Each number is 500 + 50 x the weight over its row's rms, rounded and kept within 0 to 999. Layers, rows and columns count from 0. Numbers have three digits each. The size before them is the row's rms in percent of the matrix's.

# layer 8 MLP down (transposed), 512x128, rms 0.272, rows 258-283, columns 0-127
103:499513534518466497473434432442420473527517421557476510457469433431572463376559491443489535562448556424430476524515494481467570514396605528430533502564455502512499523469422585541542519483420511544506543476547533521415479579537557488543448439509476490531491446492542538625422419523463593555508515478453451531452510505479544468519344542433463475418454467547465464502529545530466478434485
092:574434544526518562467455512443447472492460473494458433436452559534472484433570553574551532502568572606546560483505457459535498524501424450440547566409497468598580507592528477516463551372491550518519495498556470541465460517476468538487447456580419498551544453481527458523479583427426560519474532442554467502474453496475517482554523517369516535488461510429544520389484419536546402519545
105:443530531489590516468447451526474461478499508425516507469520469480447575491537511480530509401601431493525376517512492468449414514621537484476475453548470490539521512486480527519466328463425508486585452514513642443427494590466540481504512562557460489538468500480465498579404407487444541482463533465551524404486447506500477516497533547477549492422523543374490462496519412464477465440516
099:526507479492469480572511534584491546527551525551522441483526463539494565572504458553508456410613508517561531494557536588553488439532492543501539401497480599492487594512510463492460504544512494593492492487519654409419519486520503570545469488577526541593543490565427527565462452516474530422504538540429469477634476484546414542500443540512467532531533464601506503539553599520579555530510
098:493572584608502593495561457492549467405517404456528396551507483552587441518512448530512519481433439419463510551437489509514471572567497479461504500422558498456439482477427505409486503455496522474398549502463569544414526420429492490497603551453513528519543443533534477539422499574446522488551442463570555445594562510442419423514501513533461439453547510514417499505459512532461444485519
088:537554466499510398485499571467528463489536534424518526536416511560414486485478522531572545509544510531517556471515499499622542487520519564420487492497440545457394459546498542570476524491464548534544485551545363510439485566430489539435527499537509502433475556443477555499468522377448534501503613477482478594407379491568546488472532486475568536482474504437503415444533408434446469412463
102:489476460522511499504503505459516386414400384519482552534445563436417498488491490509538460503516431586463541533514543521501580553528396541540459511503571442481513559483449577520510470582539595532515463504548566486519559472511473500499466435559521500462512566488642561504503561580529496458561422558595380531534462448427531520489501487576418545523541483478446517468571514468480378496501
105:609550490522483547487503493461455486524532520539496512574594540526521497452558450508433517529512513525615548507542407566531520545506392579490467438402536449486552501472427444478461570543477476487437491500473522584537524565482538488535542455419462551609448510585568469519374531435478505448454484417496505558553450501488506317484503471504489549445559471448551476457447456450525446470491
099:503421561466554626540439469597485475503543453503523490480530477515467482532473519522455559590588568456374571506500481470558554518500522591424541523468432520494485512504481403383565573410595577488451464601564445532509467489488529533532431448478452458419484479600439504493492484523485603485477515536551482432521579485522471495438515531589518487430548533466479472564497555504435485483539
106:472532443501525558467513487520567554572542519523445400596540490511527544438431479504544494396502494476509578447452451457538492540532386552476407487543445515459531548508458518536423572471535494467459505552540549499501556439553464481508507479574470470591495502544532537569507538549457568474531523359406439466457386530457506503531571559541470425544454438568447548378522446443493438458482
100:509485595524440494557516531442511535517470445489480462466507514409600537497541470492524517471441534472557500519546491351528493417449460540521494508526472537476458497408422376475567430430496511522505610466549500506491482521445447589504554458470499478443442512437448464435556485505579525465437529502568445565514540569548534476452481500588588426543589498501540573535388532626483449496505
102:508519520557397478487508376511452562489456453586518543508464584460397572507514456523493536513462569471517529494499499478515522541477448460487500495506571556531502605472461525450508490555570515496652576482576444476519479488352483509470463482497445522446492495571429511542392407523414510449475488508575549488462576595562464473570434484506515490542533448470476527421515524593521455584533
103:582521477545588519597390484483503598635475498521605505494520545406514426528565551509550510537548503593540606478463510482462500522528486543567482456509478474425413453557489434506513412517509446500461477458484536550520543474536518592489467514512443474421437530484524412588508492550523467598490489537494601527431434507527459502490469484520515524489399519455589595468457560553568533511508
097:544494605539470508532487473442492434444482523595485471457494400489562551437392530500504471553654554528496476363506481525433592502465509497456517514423521434478513477504489413407552461539526488460455576512559539540557542537460504444515469501394434534485521578443519519512514483430550489546418487558585463531444480510542462408523509470470575476457509590544527519556498439435571524451528
093:526434370557486581507492506578645571483508456482526468502574525509502489507483562465521502461505616441516447497559448436522515532525555577532429441548521539381526510582586488540509435515451550476493449501482465432538520482553602505560573541481522453526541368473464449489535570509476534569480374458448567496460490487510533512515483474513506419541445422543452547548496452516498569457531
099:397448537499439533491481447469499421482520559529486457533571396517569486498461488458463418455575453515619396542484480540477438535498548530477495465521588494502556612479527563474490475533524461489518512466617480476494550517520418508532538514472584478512510468514476521519532434472500494474383513509476452453554415390535525496453591386576464568588495529520454428534521454551460411571558
112:513446567515426568499558485484514468556572471507498455465488517528505441490553540586594598427451565465452456470494512448554417441509424551399518422499512556557391452483508514519423475550518529467477487571498498546360524534461485541522541448429604587492562531447448510519522526482532413546538437525439548442461556522491453508606521478494537543504552555487544412582576509556505522556497
100:443458539480425496459458393450533454486562507473455516462530470505479458462455477411477539460648485544402605501456528497459496483562494450471548554518525525532525581569599512517454439449434456459498487524375564596558550548428494453498527538523518496538561462499531537525555566492486525387542482546506584496579440539468502449515520436437571577510435469511469409552470466543431532555464
096:545463455524421511500503507511505517609441497506478507428513417478422548507473451467507487555443498560516571545429549495478496515504515548585461471515497532552424422501562578506581526405500389438569455488486526467472496529555495554501485497477529556357587423579501535496599472532537537460564511580521506381615437498528501563416494535556463480485538497504436505505450471579498588504587
112:474516467469479435549548497482465535503456556455460585507398493598540531513547538522500534480443509434511583521468485520507486524467501461552528470538472497504569535487511561442443489585519614502453508564542466514526497522308522483552510600530555465467478577558602439534568517620465443444516444472476545565441466587475560473455503452442436542530512487556476408483536580575568463500457
101:459517476533474575508532488438489445498494567511456410557526465487555495672497480417488490485454472499508572482387541594434568467569602534503465453503423507438615466542456529538393460487551517486446524495495467449514541499484534554577522507556550429435478571486466492522535539440411568512472440508582529477627553447476516461557509497536497535526442529612438505491498482499520489512586
106:483476507537489505463406430496445466573478539528622451536447529513421437476574466415520433498357459542474433463497551418493484499474517584438417452510522449481517455479480479435471500609441467429507581469492541533524536517493461496546471499519459507540487512417494490417556447444476440437468555433489565484526490487464560480444561481482568515636509456580460508454451495494444649524526
099:524487458428509543493522464537515447497504451433407503414501412540432496501503467517489424510463558490459541501415465426550434500568475402493479567471544448484468499508477461506488576503533442450496483411605459504498537448420487585481524418511495416483563570541482520442479453427521631482530489599483540478493554555472447533567518603467475405603451573546521449496537565444546582531450
093:475444509514519524464522509536575597452400522482492472533497524471482544496510554536495517474497564507561489405519481578514460586521485501530560407633561509403499475489507549482623488460500552429558399529494416567473463500554545561506583524424507531500500429519590425534500469445538445547545621453557472469571474475491613552538460511467477475517398473530548483406465458525533451552506
100:505518482486479560426503510416587530443618498426569561486564453486546600442523478572479488518551499501437483570369552471515470521423429528483452517505466584570537480516518533537477550514465567509495545537430529438478494465527552498536557476516479524521525403576589427526493565548570536404556473507484544500528524477511451512540581555442441554550524396502500394559496460518439396550547
107:458487508533540558506520466487551437392544547481542396438485422519622480468451433454551508513463480519419497512468440459462570512530397516480466532499499551504592553496504471514559467544514444501530503584502504546560500468458456399543449465531457471576390436483396494425555494493453475462591426545605565519595484467441479517515473549534568425420457513504452484561447495427576533489481
# layer 8 MLP up, 512x128, rms 0.249, rows 259-283, columns 0-127
098:487499435514541513609527411519489472515474471579525473529526543386524537546414556520515380466515506515454480469480574416611476516485461402557592464483504470457371490534428525515470514519516432546508485426492553526437530512553487507434508550539550495512518521495426533447478582527403439409528484424426500517555529547425534458429490488444477538484477457509572513366457583542466511474533
097:555442416451474508508512445467506566542534407515499447465545531526439423535482471481408524530496473455550494453456501490516387543515392445468569579445506449513494517536421474539455514503402437454469513522512520449434476517473512524579486525448476522427499451537558505438499478536402480505554542493397491450557426510489489449487471423593421478652518423509553559450455624475573495562507
095:496427537581517356508424539588571602554496497537475478486522462492467534496440447413572425532552497492488432543451436511559472542460531547496456632518492502405507516545505462511436504581539469584399485522454581534490478516592565538430539449529492536508549579488567496471468559522587403460529523441511441442497457570528550563488494506494487491451531482505480408450557530453504547570480
105:464435500463549478504553483467559546488462592430417516403569484521477449416512445540518556654485538562485479504532473547495564410538466502548535510604496606471448421447501531440484461500599491558544545471516599540519479552482453481403522491566572538488520562489503566446464511514433508472560586605483542450446551492519491481470430463471478506502463503499592465481565487570387498505482
088:509558473460509521608468607366559559507593522436511479448562536496498515454503468534397476561475520549441457449483457513547488458551526458423573540469535454497512537434504453566579446572457554506497554480489447553535478508468480536402434478473463649470548526583509561465550517456495562427504436492551456496522552523489498431585510559470436497525512420476523504462381441508550562519452
103:531548472558479589458519481464508488463535380495523486475554569422570479525469396522353477521453488594488522589438525412454426527488528502501501473595501547488515544544514566534549525449381452504545499455456554500603464503435426582494532507453487520547420522517465511517500506416421492545483405406490563567383452544501463508542389454464500491574509487499482512482484495498486527445485
105:508497500481484443476446547561465525433558507465534609433630534513482511536459512544501530533497483515426524485486540476467567511539558502506469566544501508473565494490441486597406461367463558472465509544590493556509438478456455428490524559459411502489443410558510551512435408521472571499478550490437433543499504499420525466466411429561520460536610407519490534555541566481583585551565
098:527425482485493526419484625514519629511487511473501500509496578520482558536452461471581506444478537532502468515448421459458578552517474437462518474494477490506427439556527462469555518577446419544488419423468566602406477432525460571520479542503465474435427503471557526497523417558442449385510563452433477474507453615503428503514471355545537466486485516531514495494465482574555575495517
106:431470543509503555474560441501469522565491456486456442551525457500528469509477542559412515509453448543486534546528435505353555504533551421501417454442496489501620473513441491528524474569556533469598509454526475452577444455486475496518485630553500501408475585506510439499424387460496521513500445510537546507496566490358494564520464430428505398526511514640525484464513514531509465536531
098:485552571451502518524439488514438576445482484477532461444489418551400524525464532456490532449384577467555522517473500476529498527507546511491553428463452424505496427478521533500497504554492462551589423478535491513494441513553519570545551531517545566483507536511606529489521454438515438438559464385528527597571383519518592551599489516482433440541534540479473512609429582469410461573560
104:492525504566531514555540527486586456531498485515405528407477498494467413420572393567495511397481481459504605436498561510552506566507343479568515573479506482486498527539558474513562525476564649480488497450442566513478470535449557530413534456451522517475482426492529449499592514582486412503572474472476592495473509478516478495429471471498438508415488531490569517455555400545520531528519
100:595446504542454499524460479427419473521535443482566468502470455484488563570571589546477473568483454513464503385449549578449475499451397526608428504505478467490469480461506479499508484409531492521466547470449503456455418552453445515455513480505489534567539519430627539489466454465410539483560438620460484496473545462531470580486439521450583511508351494483563436542417471551519484487541
103:465391572435481486506506514480473593477389449508542447547520520428556451484520472485528506602462550543491505378469588497534576576426535512551501515523553593489431471606542518483512509459463435566502496481433604541479443541502499433498511467534441522529527494572438447448442610472510496501513542549536521530553479456425511448518455521521515467507413427588575429479487547523563613487457
092:562459495393499444572501434441602534456446556420397489475563529481505466429585497541431553566528456515460468458472435495404587564510503535465498472548491558527597522431508380460468443458468516450469529442526498571467507553561461398457455544501520511507479511527486606462360435500487571484499483547494472587462507490495483477493475553464463545477523417587523507477506505521430407474521
100:540466579518473404488467529527536478447463545496554509425508534629555475455456464583524508558460475517525385483517558474515497463524601535480515512509540512473503510473540558465470460428565586520439529373546480678512517498419569564432515534453495546474580539520475491521566439468517482409411528515464561472514524501510521509458489519435563477395531510471563581581545484453482439512442
108:499624587456568594516471513516464445491547511582458548477487492418498538458483463472545393474509435523490551520593529506475532576568516521608522561537541496484583440520455452510535542506456538462409449504418484455407581477399517514520493486535561537496505491488460575473440443423385558452525509450587528523454504558491455505491428517438467473579509463518457446591472558490539415563512
093:545513429609475516575469487466450494422467464628458503465561522447492509506482440633492446595569489436523442471509559503443539539421542469509425492469514531481495520538628484491588500465436478530475468513379524530548484528494468522426511496547468488482564547444588418561459508511491521534446466491446519500584568544475549566466446458471544490502532469569567554479423481554382462473581
094:540424535483472447453546546492525529514518437539507437475515589501475492526434460429481501563442556488547467454463389448535527425458463466562504587458558547509419425427463539496521470590513504479444458527562498494532626531469545533492492583509519397543385538504534454485430607502513498486463499414503504550428498475556369536535538429464495570380534525435516512511550501531551509575553
101:562504514485476497565438481423556525373519561491539514406575480542465514483524500512556484447508496496455554527601471507451447473531472438514526534524450447378581619496632575471420534407445542583525499450450598464497526547470483434522596392482430519407495532510447525517459461496519502527487443464585489569466574514454510469488557490535519452507473517485483403482524495518534579537529
100:526522468518532508519441452572491505499420473446437535501481517568562571478545480495421527413525541474538492443509559443612501559447513524444528593505516426507477428527467484538525485530475535509491483561522571429445475479545484530364455472551355523549553569593445583521495415517631505547493507454565506510511460509495593516521497517397546535415536459555497501429488474416554556576508
102:504471509496402436501529497510465515480466431542511331467539496541505514506528562513528533658490455522494479451473403480500481495511521526491597477493566536350518388392453542461436514487511553507459455505548434550608541513466482443543549530547552444425527419535528527485403476522426484449447558540455488449476455446504485476486478512465483470394433439489536526506579517468462461443509
098:524552562425504471542498512495469493536431440486492390424371473428502524513505518536488517498417511505522539481447419493444536528467445490509490425485567588474620593444422589478610521492537498479621574521566451513485445476475428491545471516517484519536470505490446486499455477468464440535476473495626512455491474469381470462462461579461485442524555426447487602528561583519545475487450
099:437475458463499357602441462527507539464533531525431471510420487521458531455434477493487513509487429505436458537408452514427413512566496575501393587515508510505516533460467573559433456483474491503501522555522488589515557514588462534521495544512536552425397467502410516521511474550508435419466517554460518565592480563482425533537447525395507374540408498534457487477458568501478464454539
095:492534435495526568501474426493475480591571450567536459452628496412469589449499418602481540496458517470466541486542462434493461455455487476552434523449477524425471526581481579470595488528495434591591447556481524529563517511496597605501580567554501447515449510493536530517447439570467526487535428578480557589461515472469555460549469522537423501636518462500534449503488537534490485516502
098:520443567479489652543541505523456532427498450592493429486539564468586489546455449515562508461492502494517399541546418527538526509450529649500485541538488391449585448557529563555506498536563409576493580565507529525564437507514537497557482562409478475446449484549464515512535544515548492547544442488555495471499459437467518475535538458480524464444468360478553427544493512468487547582489